config = dict(
    n_head=4,
    n_kv_head=4,
    d_mlp=704,
    vocab_size=8192,
    positions='rope',
    rope_base=10000.0,
    parallel_block=False,
    init_std_up=0.0462,
    weight_decay=0.12,
    grad_clip=1.0,
    warmup_steps=200,
)
Each number is 500 + 50 x the weight over its row's rms, rounded and kept within 0 to 999. Layers, rows and columns count from 0. Numbers have three digits each. The size before them is the row's rms in percent of the matrix's.

# layer 4 MLP gate, 704x256, rms 0.0927, rows 135-189, columns 0-255
095:466367431507481474477441518521498513483546557441500525500551486508388550488493427534503430433497476496533642461509567406442520495420526474471466441607452431557548542501562542588518450498517396560445493463458417501586462538449472548495447518523502556469519521366562531499478507585499510506598537563507463468454545546494458513481501512495443448562501422387427558489515527445518629490510495505452430537468569488421449452500542520539528497506456503459504504556475418392463519509592482485611594454515556475514462475547471515402520516529583505483516443477457476559422590547561573542493561466497536474506525515459461510435566457484582406519461445510441572511556473543572442546405499424427563411499495489552435503518488427516571495530522584523445530489516550393490521484460481
098:527461600422566465444434415578466516593511626485442609426460518583514471574489520512565540433442458517509423547545468485497505499503418435426470522483453471515528505490592499438419512564456564584507442434546602594537508550563529519525450468508503577529516447459508465530406509527469528550537495543527450480550592511534445418494534447544449599501412502371537465507516496473511540586502511602535519432470583486501539500438467416483381501552484478514516452515470501467485555520552560510437510467499458564506474574479528518459524466581459584528440475527498510513480390492445556481480526480520412564444549494480472460436510532420525533501529486473450413475493481476560495480601461415510624554470496595610429546455472460552420464481490498456468506573448434478483578497491462
098:582562496498497562507475501487515522539432464504579533530394511505493487431466596510534509410449509459523442392498463553518534482534511496489611515514529429464578455540532487478520561429492523505446550381517512483547520418560509488445490461446523445388407405517510446552542522470403549526539538566437393474507545527435507516560567360523532498504570517526499556584472455560495478473475491422532580425542462506418539545540438445551479538562495492519514471429519616510453454408407469522494435518535576543478466423455536497502497480527577541414450499436410537641439559483474552557473415478534595484525457474494548497529486528462494558552536567593414504535494475564516429522482437529496580587437463517431547444465457453503496551538485384536524518489547562456470457476492494
096:492590521541458470460472574491456509547570499519546478482581496539539443547490467568627540521527458488512459424575557440493522366460506552513567506508513569503448571497477496515465409487537493466419530499495529498498518477496437436497505405606523429520535542506471465451541569529499560520465502494475602505478638469521514458494496438536515455470452576489525505510447584453447595447539435474509552602554425429502474547394457468448567545532437558487442517445548512461519525541502556582447487424571510612464506526466390542456477488371544565451459518467461495444465472498547623486497522490477564449585525455443490522508463528463580447519527523477495429478484437540496502382451506496400509509549591425446499546573549505597493516446501549489552487400591487482496513627498558
100:450570463449502568627446435547505519424446553565564542515559538462587492462508577471495513481589472517580473548446572461486515425487501531532463522423468583620520411595469511586562456421534512586548610564467471554553443527455500518512470472492545573463478467499522544504513566547535480557464423399642499480536506477533446454504460445549487506514483466493521491461472563551459417609510549583422569487516471473438469461404455505400563517504494532510528486477476478514487504418514560377567453518537488519479497528497566562472500556457487402448464489563483468501378449566503415494561429520567517451474545527466523515510484457433485486496488460567546461437414459552558590520501538515472494489455607493511490449458485492463550469463512480433448450581413369513503512491427486
096:477499555456509480445545503536487446477473462460443399504600520425444536562504446421585498524425481444448429472582516544479488492480502452616469424486531534446489460496549435526502485450448530486408459440471462520518461488486469336463544481457468471495509381465571460500507434476514550575467551508453595555412599478526556566464516575483501518509570458494604577529411423553561468528549544535538496494472559445513523459511494475504509548480524560499460472551395488533500525542546570431532516487654475519505555490491516459478416515448459549533605557545394574556584527559547468477416532504534389474561560494442487434532517567583455521500529536442456460456501498521553574454524486492590599539522549515488508445449552535521618517552488509540557468552476470490511449494611548
101:576483529517545554465492538451489482472433499480502465556480431493548542439453512487480447546393374406565536442495508489493450485476470555452544467499540538385524403611563479578484462495498539521505518546568504511578505548488429465537540520621513414480437602519452488435571584590530532440505580468485545448448540512536465513555576514512502471481440459396483440485494487526466389523347468524514530479510442548449576478428533433504483541543487495483528544474522445462496574451439487467456556484532532397397511550548514445409555549566534570494522548478402518518526539464575551486401455495524483439521571477534420562457514496586557515483504482542430502480481470485549448527521536442440511451596548553539549585467517501565509510512405425534607517627454460509549483518500456
100:527523519449517460473475435443443420493506429497512431565493536512550413462499523518492476488493460489514431544589589509490409436501428550463475424563444522476477512470535449547401456507526566564463464493410502566535451547537412456464531463564527463487466401405437475391574494494461571540516450554507518538453537460470517471568504559504502470535508498521519584521536514373468542540372492517509466568501525588501593501474463492469474512463445568427571508402544522499437485466489424492481514466435445597517587568554449461528552513388449517529525508507445527551547486582586492488542589496479511500575557462534537377484531437514558514387439453529508565447602463541430439533401530529444489507553583446560534497520522561581569568499556552600529531520491532508533445570466558
098:492525554516480555437457517466480481558456457472639447416566369506482523530424458438415618484499432562465476554485492463560454518478522456523545513480572466468538524472538490458547567516458560575534336551497515441514467495493496526523513478592472556417555522494521615567556570507433477575490467531521547563456545468527542541534433395489540548545457480604553500498523497472420442500565619486528507469595462503431561525498486448527490498443546505474462550424500582537445479334493517557509521600531559529545451416499456527511472531448528449475502521454483522518438481485478535500409483389513510513457430530530506560453443441584471499527484574595510514528529470612439514484551520482394433489567450496511414592487551545557460478490519523502532577538449528512441536475461483
112:505486533465457475464516426498411467403546597442514506490497512458508644483521510450447494452511582459478443553452406566549534507423526480506423549504436500579530581481492494522326500418488498459540507486419565594502493530449481531407561547547510427525517477441460478559525551577528451484464472551539446498367576488479503563432478482421459493500463570481561530551442439381478461530501415537402480548505552466468509544500474525461501490533453446510412485566494404556428487483519460413467492447504516471503505462462545456524461484456508449557412562493444424392509488542490513516501542576566513491406504558452471526543509436496489508449493462428599632446532472468399486584473467472554428538540556515457493558517527551496479499448453458588575545480584515448442536451461485
104:505515377529503471482595456556576487535549472453560473490508545520424515395554496530399545540437522493472493435512406601551482469544403489508497481504492506479590545404437501612459443429454549589474545569588451563518437524520467474471509536523549442519542585462539466580479521668481576527458486543485513525582585468501499511464548506571512513434459492444503480562530432470525556512502509518381534578516500543478500584503543533505494398624481594497514462494544535469412451521501484455579423466584415508420529488511568541454489512556465494525453520462479485505517585466455468467487569436409525515554540469489550514423491527449472531426508437380593467476544473399521529427482551481475526487421489508515458431385496521446496485499527576473562513563474456481483541564505471
099:524626549636485443518422501499551537516491464568515528574478538452489494471529551453439429535402499440566525485456501560518576447470563503442577507490528546528456456412566433473457493558553567504547515451537468460495516493451498516497482447493417532513524427547538497492631557474509546614507619456519520449515517437524425545425532590612492554580491502509562441500487435574533498433567499473474501419549518359451518486482619602612584445497475399537478498534520472429529541546523603479490545519511543551472539454621505533489567509501510561496490581511474548497414522487485511482518485514499524501519459539432504508504539500432455547518583503518526528422529516551485441442436548478437521533525553461548579558460461466505471501485463580398464451635533486462415513500558503
103:484491584528487422450492610502556495447428440535585414585463489522552533483460514575500590451460482606438467442485490365567480528480503516485527471380464510492503512575588423489461573462537537446477477513460608532444486452476449488499499483575494511521511537547510456498507457587538503561452617442510399494532574562561461468566463495467432448505498455494525513441540458471484473473468497488432460514484521492570562464501479579485561472571456461425523445414413467495503567570449554513554515568435450481584552544532558479577416548469511444393543504406480418541455447395476499514468429521504449532531429494490376476426486526491525609494528430467477521429459494498412550522492583528502418501533542507558493495525603455472527382415518503486486519519506554469532417472480553
099:494523578454579522507609485498482497484451624439522580447484524457465549514466489506538395420525518585440434501529453569465565480463553519579497551529447504535430611524425445517509503504521489560514590438479556471443524535506459570547480507430534633506464519459458501474520494505424484548447462466528453506566530459524469518431534496444511456513557440547463603467501496522580514522539534515514454540486590502461493411507448462584508537545556498491429533544497529571434489514334420452490549541594563555528548534517507470428518508528416470636531530585508494574530519533598435451570542551496487487368471481559468420434423462538543489455506517511525537536423503543455543471494491595478481518560491439514410551510570515372513574516538420461523561510443552527551551526554532
100:567464526521405525541551404556477548561486509638493455474441537413488527448543519586543458532529515430534438552527472497415439460448560544558511456455548503534466592388493548497521443411589478513532449497429480585539457591578457529528458504436473525550424536492503515417509467557461444453515521532496522512529456492473493525556564538475477586499509541489500523445526466505522490537447433514477424533466491451463536443540467557592378511462554532506533400514435509527564531552512420528474518377503476482502527428557439390526434500540440526527489455497466548427450367545472506590471491449521506537417549394445462418431547437457400500511468520469453515498573564396488430568485522586476495521458504491529593458550487487567525475451514493481563535473415510507520603425539562
099:501453591503501625468462464449441504559544440502435523514523574442478465509526453538456551514389496564492534428583541489476529563497461495385453435514523520453542495576619445494490485404532476471544561469492529536388517518507511429465542490485503501467458517385479520469547441436415459454562509509580581523462476530521476572583489451528557535425414571525456497500525490423486551508514560544576493454451471484619456575461477547566576445541567459520535471535495540480570586606494442490478592523437463493579528480396496488496504557472582424490408434492482553505429512490519496497459481478541599516442625559438484390503510478482497555503521484535491514423455606557481575572472530452490448530441438558482505545516467521531564527473515511497488594487619532421457464510432466
108:556484422552446534534515517487500516489509493485469439470461535486480506537499479530498612470398480525474540453494464508537521609549466457462428474562464560579462540544517609421616493467532474523475540493527543474483556582555572476450527548587555547494443472437538415473540569432486508545428471471624511499473492514523495546456521508569464450474501470507506473537592433546435484595574489520559449555429522500498499499464488497501526506513478499576643464487581544574524595523577607433520481552458450529534491455412548582509593544448494441473557473438547530515551464490552522481542511502496488635504466586472533508604452633525473575516600528420500482557532452494442459517578467429475422480485503475511483420489538441637590460442441524582540490578468574464469527495466528
099:558495528587498504496490529437440593501496490506509515520467567538405463531476504445531517491521514477525527530594404528494507405547468540500515501434524498518471536446515514472587519486475429338489480423515506528452494523541447513524530449571488467418557482470494510585418453558495551474520560520406457542463547533490445558463513567437562477454431373560360489463451458496617503402493464565411501481525473498542464442568519616500467438574446413478500531468430446487520518438532507499586513542488536464536543526513546535446479617599440571559482543531480459469583522420504396464501527502529536545452526481483530578505491435459483492446466422390478510508480516507595487485466527494426443557608485508512496566495558377424516533592510461569528529514502560514402568530427449
090:487538507430513490594482499516466476531555567434573449457537574482453468537472479488478427510467511509455448506407446398538471457524528574545508530488481557482448501557471440503537559555512484464466517541499430420571465539526445521500502505543449558584576435482522608513537459541498475586491444516379550438554543509514490603464506491421553522502459408486483423474521456583609451518494404443493445510514586521461604518601521534566391509446457612481475438526504472429535443512480415439566498565489511480619436410503519561424520499538487505509484552496514409525479510544491428500507470503548538504422608379499455540526477468526463500437536589564445487492527429564451510419501499490537519531485461550509407559513399484463582424496521432447461459512415617536516532439485454
097:579513509465541534453572534496452536510462471524531460565501565504472506457497534496513478458542595540554519387497540459490578562492479480487439501432501625485602528472435473539392415577460518509428468549452522503503561591596462491470504557593468470439427492435560532465486464545502473491548502477553623510521459528515529438452412443527483455519565521572444582578428524523599516563526560577502476495527426518425425552580491484409599544396526555448521545424511407523510453434552474439433445548487408532562535478580482505393538554549564531477512464514450503576492528527603458496510499479489453527515512530476588480473499604517523575598512534570563461520616468489518394472412479487506513544482516507500473514544558451531509467512505493549637523483507479481585502493452488
105:579513476502430482533544468470541458401394492486400539432515471437537540472481452461536503528481466399487455559546596439475550517358459517512415493522490467507577444466532519430468496572506524422477472591459447541548411573482474517491475550488511492480541478448450538517610553445524494579531445424551527546538525630467539452476520580583501510443523384527459553421514479572489484513506577542538446552488491541446478540457441455507484479467518476388463525458512420503524435552450661472590472497482550514555559454478587438458538477495480478531486420547519538471508548512522569517454529524537481454467361505502554488526489498517466443486546471374462533505632452399612496516490450477520503527482532486508469415551521472507489388430557452480523478441441458546503545439522461
089:583495505495541558423504468522445567517518553516547496468527511575501477451516574470611485565432509401494496551519506485474460511606518521482504428542457513451513535486459580466485587528399551538574519538478610540520475454575521445536546573524534551531504429505554510533504472560413498476484538463515489580515469555529422537486503537485538442603467489484514541512461402461522531586504460448575542509433436466543349476440568478498443600473458558497410479587407448529508485477501508447479450490473495451512475495386567459594555580565503586488426585509411492555433583594475428432481563497453551613508529461483526487479597519573481471530462504535526534603575450547556511538470478613426473542452497551552475455460562521529440466531497515449468624499492522487446529529456512
096:492539479426541478563499522402499500553380605504578395497480513395473432410515524481535505519462479470420534554465466524482510524504469454488526510530531558426433471525506561484427492425473499476584524427464463483463426527419525448500563493530369451595609563397442597487444558408435521386488507474481527520572509521513534488470474499474578501456457556470572474445617496384441487526537447488456536576598517492620503489520426479586502468478567473399584497556478416548433569604514486477520418506442521477478531575529560511524503522559445529464573453516474518530508480541546540504463515533581457473553484547450496432492509506510493468566480555502498474513539438535510529481584488409489442503525473406391507504555471386502512479444528550463490477428475531557435467527518481
104:456572496530459448382514470451496498504486550481506588514453591551525599511509535493434485377504429500504546545488412528496562441477510483537528447507465485486555564587544576500480535492455469510560444522442506504333531367573562522453435513527517512549557525466493514488606474586478445513440554471484428484457498470539516545427446442506470465619457535514475560472474445511456522476532506428438513439572483517566465477507484384450438522565531472436579545456533465484386474494445461550553488467520548555480512567586504518411566497543480453555518516515500475528505521578458469577432494548591482370584528539481593484440466464569497512411483523417454398564556494479437487499511540493555548599428425511463446562533510422472529519552580502503523539493516452603518463488537536
098:506558541499500526597586462482489501490432498505543470528539502475491462471498434579450424512528551519467502571499550557462478499432358488343602421483549520579460439588527572551365563557405472498420401527455501457497563453512456516377503443460503406517493466488572504532513446507544486481423515561531608545460491440485494526432461433495483497596471547506515505441546414455499580524497499457479473553479610459513510549557437498378520464462421496468529486465462515440553522541553540517484494421479394431565517495444557531505487514527520469453440540510545528458515521461471547535570446518501528510479610472467460433465481572477539485527527522505554468516558404549381494525555423554442497559467589546508521444482494443571417553506478534476467567533487488509424583473541581
094:404536495469444494464479544497463444552500513500644464464468530495524478468496543403489531493462486502487519516537504537517543525455487475517481522550536519472401423467516395441540536538594428514489400487508475442496485403475502524532456493549502529513430494470391533560480601564467616489487584545525499545573523560446426459487573584465516402545498573450432521380562622507481494421596393555520509535492449500536509400529480431569503562516469512419529498550483516426469513486486454390461537554512590474457512529464542440505506553510529514513474532527561526547514423583588406481383435468507499513467593438558424558518439535564532529644540548468500594571525531480450529526503531491508508560435467458493543574508522526502491546472471460538403516512439544483498466460480388
102:515485466587486445493563568533503548545537439510594555488463471525541475522408537514532506485507481458472504476522494554473441537434462462520707550555524485486468527488483517583537376501544486579534577540477455524459559593476595447443548479485476449495530493531437425489465520540571511407402467528571430487500435526526579472485570517467431488549438524591455537520437535511529433553577499529437535413552538475366448525525576432455471520449437469533474554533431573477467548422488525441520518387470493506454501425471493495564520575425550521549521579421455430564568556505507545538390457470450414490524540480543442473509458551486576532541529518467488513544570493483464441561602460464367528533491490517471493471590518526476542445505514573464510533456445472555563482425559498
100:560440500523519426485521459571555464517627614542412492486488583521559532567481535554652571404470469519483549491468443545422461508613460555454600469521517492473493603526518567543527574443470509561521535595559522467431514547521534521502512504562522461449521439478598540489515476507476474394473440508490545538553432550484466465596577481569501439454498549461495473510471495505513437542469517519548500527498532437501432476421469449539524414471618557422459479491546509555396497515529412444516496489521521451492516434578486429506589476514522499463574483420488505544434497470539511454505437563496487485537560576507566537440403527459521524544508571503388532579539512582577496536466382533459500477426509544502486504509539471483585585467448497599508542601547509521572456587502534
098:507444499421521450526486563503567537504576491565583468456445509529478573545520538457516529390541622461506581573596444488482538567573453506523446489477509424462476501467512401578378463487451480585494538552459457525385478570442492511518516509513473461566501485651549456476542471425415508475468568536499595553494530468520505549479498457563407506484490541578521502517470512481504481420582462473554538543558484556461484526506444523480615512599552487435426462507485511516524482449549454501495478448539506471434434482566465523433535408473557595474416545566429473503464575458621493626473493442522553417440557403498455523467461473516464428501551505459413577554545454481511529510504443499512571553493478552582435573495455568474486418473492513461502504531417489462515601499496490
106:520473549472436534470495535434501602483554448527588532536488459493379573519591514489526470569541549382544449464435485613552417414444522581431489492392498546556533491506499526461591464519501519412500458430371514472510451494512555512447566396417544524520499549463467400549448506493555454475488469576487559515441535420553589556472536536447473486439452458487576459561528474468472571467420495468471505476493465527466455504500476540467505416500490513473417479539511493488653592540495442539471433410517485494468513495534551485554576458493502412432508467537523540456476489404451485536533529493481540559589527607495571456490513527506514466527397555565502471485423535492434624447449515532591515530494480506582527485466570455496552513470410546464525500482437488392497465583534480
089:456492552409565617606457487485524561462565462516477439489507476468447415590512521457611609395565451429438460483387498442425505500548505456474481544503398529502472540459443576523417496506494503466520571579502478438485502517552552454540520526404454518495430471505554554594491507480469487419484439455544546505507488611521442392499550631459466494503545525529566544506574508536343523502487548464438414530530499485509412474530468443493425524495515504585453543513532545444552434469516539429529512534541479483501388479493447456555581480468411535505519434403477441538515583519513485532445482474590464530485527472469458414531497544540479512511408514440426499570554465546518516568501448405536496505437479505418488565539554556437477435501490519534561482510472403524503486459549535
085:502503519552492455558401457544514442516473426503469432617469490520492493524550519470516527600476530550420573509471396492514447466537417506391491457498510535575469499503539440472524527507400461458477473434483496435515551560532526449434453507514453486556617468495434502501519423515416446495522435506508473561437469557524412564503474454540481440583502441485521414531522516550502502425504566457537470471486537571540441570524504577409496436579481454495477486423546536401507523618508469522483478500437529604561523522526331559478533518601472462459524452437459427477415548457491522440558440388468483464503439515461583506561586592437493490516481464609511494454528485548566478521548533479460524560456534556498519522496538562519510555441507586456484538535501538639562562610500518
101:536572510464438461456469514514512551454614503588477454541525523407419558609464496464522515443436521528553486475494411518504575459593474448512426490462488481503413529439528515435445479482471508538511537396421503547547475466451542518536515483491530491463524534517460490525488452498457552446449471477507638609413517504552547498472448485541462513443461497425505526527547550409527526598509500439491435459476445412445477465486486417441539532553595412535513521565432476493487469530525442530581620471588540518445469506489472513462476593451503529459469490469457583484519540513467486457452545481613457431441451435432539497550629527479479457598496537522471482450532519553503414518399493518391487592480588537470590538425516368463463501527508479489539529485504477502437506585480642
103:591561468515408416477595415548544483501537534469482333609502522491468505506550482435476507500532398438398517493537461431468508504441480475476456465484509480429503476556446494517432488481562557565445555472515512495533537485508492501525518526554491493514526427474463553481525569510452479503505390367433496635493545493425540532502503496497469499595562486531552600535564520526402422576518448445538533522574366466504547437583484462399452475579592584460494503523452378476553506453507451490527476467530514551535533562461567474460509486548551495539567507542438536485419527485528483471498599480514527544528511469493530575559539532508474439513498559546472458628454528457544529588529570499510555505546495410397489509507518570446453484485505421503511531489488590472467450483513636
093:532471464388534512437506470556420550495459506573449396479508585430438538571468505521414531522505532461515483446540458515557445459495499466484429465440471545580489434541603475394444563434541505505429505503509495574499543497488505532555576492493581464551525402487382453550388471476544435549440547458515474535454561524585491480533568493566527456457484528586452508527545461501492414510523461511507419536560515423487517485467449501484469440499510507429549435466473489414453553506489512490527509536475531468470467559471517507532536376474517571479386427473569517444391490404564595434617419529506538437523522593386517451488538509463576383510474502502549431488488412476487485449399553400521578515539521496510490499443434472473441473569552477484475524482407541454461527547453456
098:451499437431491562515502516543517473484533540523446445481487459482420450497460478578501559522470552589378487560517435492405425356451472583494480512558584417464477446428455512500497451503553489544530461495597530482562497480488599535475475559535516414541467340502465533440488479530498432475498630462502508463489577537480556457500533546493514532480546490455557506628508492541516510518522537506499421542380577494440485471527520457457514577481538568516459504503536543555556506467539620425532539529450470477551509530462531458510567515421491493470569447473515579510479599483486511493450444405521519449578523482502380467561543506510451506533541512527408489574417552535481593590560422522508531479557514591509444441579506478576522470510567585624485456583513531475557455495468449
099:489503529518474453482535447481449473489489462632524491438483397480468505453527537464625526560515554459466474564513466506522456532455511505420545535552443485597578495456573483569524354485459440433481464454489584522549463439521577456544587516543569493521452380517498489535512494448481492479508560507451481443496552549579470479497508523455604392517489453459520596499499437570522513511444546446556454481442587488504523522487515563598479614552567426372547500604572470510558451537499506527461631418467395526537537484560518468472504403554554548530481494424499499492475555453523481497540572471496499473485500545550443484506469412553456485569481557460486599474488526473479445554505466600439503513565511518477396517513523480444512652495480482466547544522570535481418533453530576
105:561486490541537453401512527476547460576506523495442448515579463515562457503458509584557509551549385503509560465536498522523412564434523443533481457558439407558544522459506548534550526427549594427496439549496583550541529481516449545481518416570467488458474525507537489499477554595456568573502390579395483462450490479441481449461489498414565612453507466444537467574485545495483561593470518585414499498487415579626529571407577434516528495596579533501513529571523429476479534482552460547439641489460483444458584505373443490477478530458439544516459464465540514465516526469544513499515524552518530509504455504543468532549477553516481499578556549470547507447416527470520489584460471446409409544520530521545494458497575438479495491483461601513479531545604462531415540508515519
097:546457544516479531476583481444405505497460495511450573524475571476482517540489447558438480452519460493562463546447456486491485555458528462507470466580489505485581485453548487473520425527559491468437535518531490388515539447417437491503522502433529451517462511537482561486493468493492526448537593514508475484458573594577487508406510479493446538450559455444493543466508431553490486449528418515535552549561502508531556540649431557436615433525573564503503517564444592477562443519574476449519547448407536477659427555479572442498558480413534416485435535425595429568503567446518460481523465528464499536476451488506534555634445503578461460490528548479539506570489479504599538534572554530570448473603442627427428533443474440578487468498508533483462467524436481471590484532573484
101:527543487567510465557448464498450429492439623505525492473433481625470516509508389597471491521550495456430414513530536506439565537436546443549474518446500382513611531481473496436526506508533519480445519522501428498506434494524517502529462442478467625571483472491590523486510443459548500493446497482539394532542574547429487477469504483481455506548537485409493547454549498525550529435525511516499420458463503539603514524563466542419547442455448545489439479485468436512471479523553570519541523498420435537579441490521547420507566508424419528414564476471490449551581495482475549431549510514561508478391375499466551507455468489520450454451459407400589509350520397437476510539537551554536492549550526439517426552465593543459533496444489457488470389448555510522578482437481438
092:498472524482414548432443515394477502567522454458529525576501561466512498503459508521576553421433511507497462495511539401542469481532491516505511530578497422522561426477459480429445499439585532493507515615604545464547480547444519450567441494461562464511500396414483437409566432503536640485525526497467587502487455425408466512566484515592515457472510455547435385509531438438499480491538581470489563498475493546462529540506568409585463568555443482597449451482468593526384476428527495514525505496523465509501467500513558500525541458447446458451457481517482487611573493499578432548481412501513471511459392473450528495446485470499634575452628521481538481537520461497444523488577464537444480541494556431408390480570477529441616509482551481447486544505504494495516489553476495
102:494453521526496460497504469390409487609472539419534560443482461397524511508510474556436443555491542521516532537552556530495568500586483558472544441541459499626483489555459482592459505522562440395453443528606475483604491512563527572475478487408519619487565540415532545520548546505543471381545550476437424537445515558554565475436473416520490547478604458534497547511558576502504450491564550500433493539531499520542515548501586419503490549519504512511491526465520524459412465419612517439454599420586452465452448461572451484475550477460517507472443448515510492433548425478440446553499585499510512459465425520466561557510577543562522451620547465397592457422536493545552445479448480488524492496534535523503546472549473592563509449471421591467460507548488492521512492524469523
093:506533513518437391463450540470543455513534427520492552448423493524426569488473512387529508431513548504428545558553376453454563560489543541501549562538514446508540577493507451492475477486520568525476572562420535461608492555443566484559443539496436518440453589466458436434544566518438476496482459534477484455466605433497535502570448508457464385563492544473455606532534402505442486579493519533420497486488488502569458504508452564509435528507537441521518391616482501457520428447499400583553519429538499542479473478595478492461514519459413533442511468505501467545519506542429531528538524544518539467508469448505497462512450470506495509500528420436560547432499607532507487560511450511424518404428432562511399607469545403433486574590490528461468583576527432473589540500553512
100:374522552449501452527522532523585502515435565491521508441498427538485402463515423474522526525429451524527523488499452607545534469501449561449473569478485517518541478473513515501398535392474476588560584518424517494523355486648556609465438541449479591500553497546476525494546516520455569553440560427490462488507519493516451458467591525482494491591512538470501524539499562396477446554633406512568473478492386489546466538586487645467467489584461463544452528503509487502509494533531531426523512580471525431479490533559449521449490541500529586467583531444451476562432437502529404595504437528503502503435513443519506494572570459494472512488535471617489482606535455421515540493483589534504501552481433467455452470522432473526441472480490449527461563477503557483448502442421454
093:563469544511476555522528504533503443481508486529484518509497621464442461413513540544554579496545524527412548527527446496435481541525429507492490570390523505501559365531446518474523460430504464509535419554487454470508440557460497510526526525510531526426400402456515471517545547548492431523459479532433495453494546473515510475476510453459457473473481542504459507466535526438411473491441483459503442494463557453630505534439543477482513567491497554438551531535428433523430482465458511567552469417477468361512444491381465522532490455605523515486545436550560530529463404504493506526512557605583400500485555353577383589440500551453423508451448417484552367506559486533529558393576490518563550446520488593487499462514545508574484478502565438516622523453509512553487551470469514
084:423535503519532504405445467508505547477500545486456434629624534488466432478444561558581518515450486535455520427520534513471541564484383507404435447495493553428562614489621534536491556475492533429487515474447407580447385471413507525495531495497553482533531499447393519490588533527560458558387459470576518447462516510474518488444496450547556483534429512447468458501473561523503462542529516404551573563482534491519401511515432535473584519470441433440491504461452514493507457471476488480535516532512461403555458470536461502483517551460548531474539537471589568502507457587456556479550423541432468509446454528566456448487487523535544421525502497597537573423483451499547590527476596504480465500503501515559414454499478378586406488379541554416501533519479560505516486452577497
099:407465512557517506532475454518435497523456488466442575528552499595407491467494504405550435470543558584465539538545426459516497501442537454522528520468516520507575429555556523565575440446600546445540468486523485503527539479469497480544447570631497566502450544515437570484477507486565598517535443383502485505497524555628420587450493464476595451552514514455559464445604417448480536554444617427455509434522454593421447508442479443497486499568486457478516544589478413511475563452499473552516523519538442483418495557434510499414473432474487488530591497405552475461536487532518401531454510471489434560423506440534486525592455465497420537476443542528438562496503509456487525465483427506504475465412516511485452453517512520549413499479567398464549546430566505512504515624575467
101:526571445491477490472498425485496512514484458557485529507529503493483542516463512541507506517595617439464454533538559505586481573452500517387568447481520469550423505560459512461531462559506554523512509587390509563397408534441476534460619448463489414547457575514501522547444556477525477610535412434490524493497499479547467544469570446538534482558568490450584527518498445452501454435510455508473419645546404448530441526447441482461516546481507513548488374553477581512594548517527552562483439492528592585461437593528483549475595446498522419524441522554475512521477453457509503588522519466428544539526549507598476473581461552504506441509506494527590572413511495591481462487460480506549455553529482509476542490436530594411478587538421413495595468515457480457506494597537488
102:423431504513519437494477480463572556498533521493484506457413460548572468499548517568476520465454465436533551504479480538457629498443424490562607500498454401451475481456497475502453434461486556459559501383464538444553574487485536526427541461459560584462512508417540479552606609534444597528432602499465468455498592507492459493474464518444561599606586441461459476502476579501475498518529602509483505475466527533472482495441554523570537558559448447543566509520547548508585424603570437446386561516538532571587502495472564471469613417420496516500496554580537536484475556527446476509489526531442437513484536495519538557496454522548468502460546488461460489549468483520533527573459542531483526451602419414572450497403515497568529447486565426430389537510556510516469465508546495
097:558545357409478481562529475465422468474531512494484475497510591539548530502589500608492525472472454496458565547470524522468501556477486495516539433477453439440517641527502474488417456561542539411518501483515518427423449572515485565584472468468440558438568463442516486532547486409479388608512590465405473455428586498478462501479485449466475506454500590445523398558481535424469539578594518408529392446476497420436466548418530485524456470459483535582494507496467479501449472401501578506568462513515553449541452411452434566483566457491457480530446432446486505512487562471447546547518521488474449481553529643617513524445451528483496485493452494486522484500471487494478482440419543554437467522583442519553448497485486547517463452564560524547546450417516542475409470540554423
100:516480517404460485408506479480568518521563485416456487527576564501485426500481415504544533499446518461512553462498500441519529519480541516403423471491434476510465455553527508539419414511475557567541488510538530531508516523524439481435490523454448589424549465481469538418449515540530457457556474541492469561407481437501453577555491567494583532538517585552516524536504446530472410480502529421511516470526479446414524506524494571592465505498456540471411536504433437493501421449459464484599556535473519499468492581548574483642504534416489551468411447529497568553589485574469587581518611556485557443664580483472540489479605527537433499570499539559497440478444535344507468551436543594563513513554485537430464563475461417472551507506555599475494493473523545477514551502478436
106:419579462499438515487472449479494424413541506524526517408519470504526437447390526512488524438483430498499490449445488470563541541500464521585636441568504496552523465473421567606519536485512506509438528536545557504524441490477461457553432450530472487490594511469569585530518499564506456446539467530552543480504454523460549437506483528535450531514373583498557429560483603528551557394502530557529480507565490531526503464398468511546531474439541488569524459511533535440423515494557528488564517491526504592454508470488516434518400519454507569512505493588493599552513532527477477517415476608463463555457560537470512437484462513488540480605585485482571425514395496402507560483479586532578423533597500470616445519586437553411529508517512470413485512437458495445592467506450611
101:511465497435462441559520521484504524519479543524470385562424457413400466435581459514535532462467529533549459518568461517545404518417607489517478489434505549511511504459457507465582454534542507435599473599470472610562486400497531478404441457526483491462551545516506477432517477466398434441419475543427451446470604463450562531485488549452528511509446483549408575560539569569529390581470561480494468581435440427450466535514415579562466459448501531589505484481432543470529470491484498508443496495490452522552475558530527455406470534474409499561428510558480495445550483442487522474537499503455572444435488508579523480545609496443425478470562494542491508590501461476405561544529463534465480500557464559488450477456543487502565398427505460534473583496426547465429406456562527
090:445433477503491440486417527519502450633481411524446434487500470444522467510515533552404451509522555447478529459379477474537485393512527462455515421536460500492390390484514497491469421522493576531521576489517496574475532536551441558504492492474352495551467454458506439565437457505488570556393454519506492519553587505524403493568529620407516478554525577517494415528544419514469510498434557528543502549560526491555613496552505499537463451599463452460526578492494569500468497451500481552526446488522403520477516494522549413546549530618452544626411488487511426485500486462607500559487515461509535504473441512514483521458511436504481421430522498477570418514498478579417523432485493549525527486567491521497498506514411453491510535506492514574513504425489474526604603555574607
095:448471544453519593517524489434548463450555468525515496465480522594454487519512487470450444505506544530516529533435418524518438505421465495593532387448509467485437439510395398503565435510541399496472478558418565523464473460440483463465459522501463501438511513504490638594549535518522534556457498364480516572495564420543449437553495499517495509530575415523495395515490529512527462512415527409519483530434467562447513488554457532487492497452506541441493485383546464417441582444499445539457510459474537575579437446501467445565562524545525531544480413538510439416518565423473521498557512438504534434482470586559454522434575503503472459437532505522425496538415452542419472492541421506522508415519482495381588559543445402503508615476488427568556488565497548509511528499607499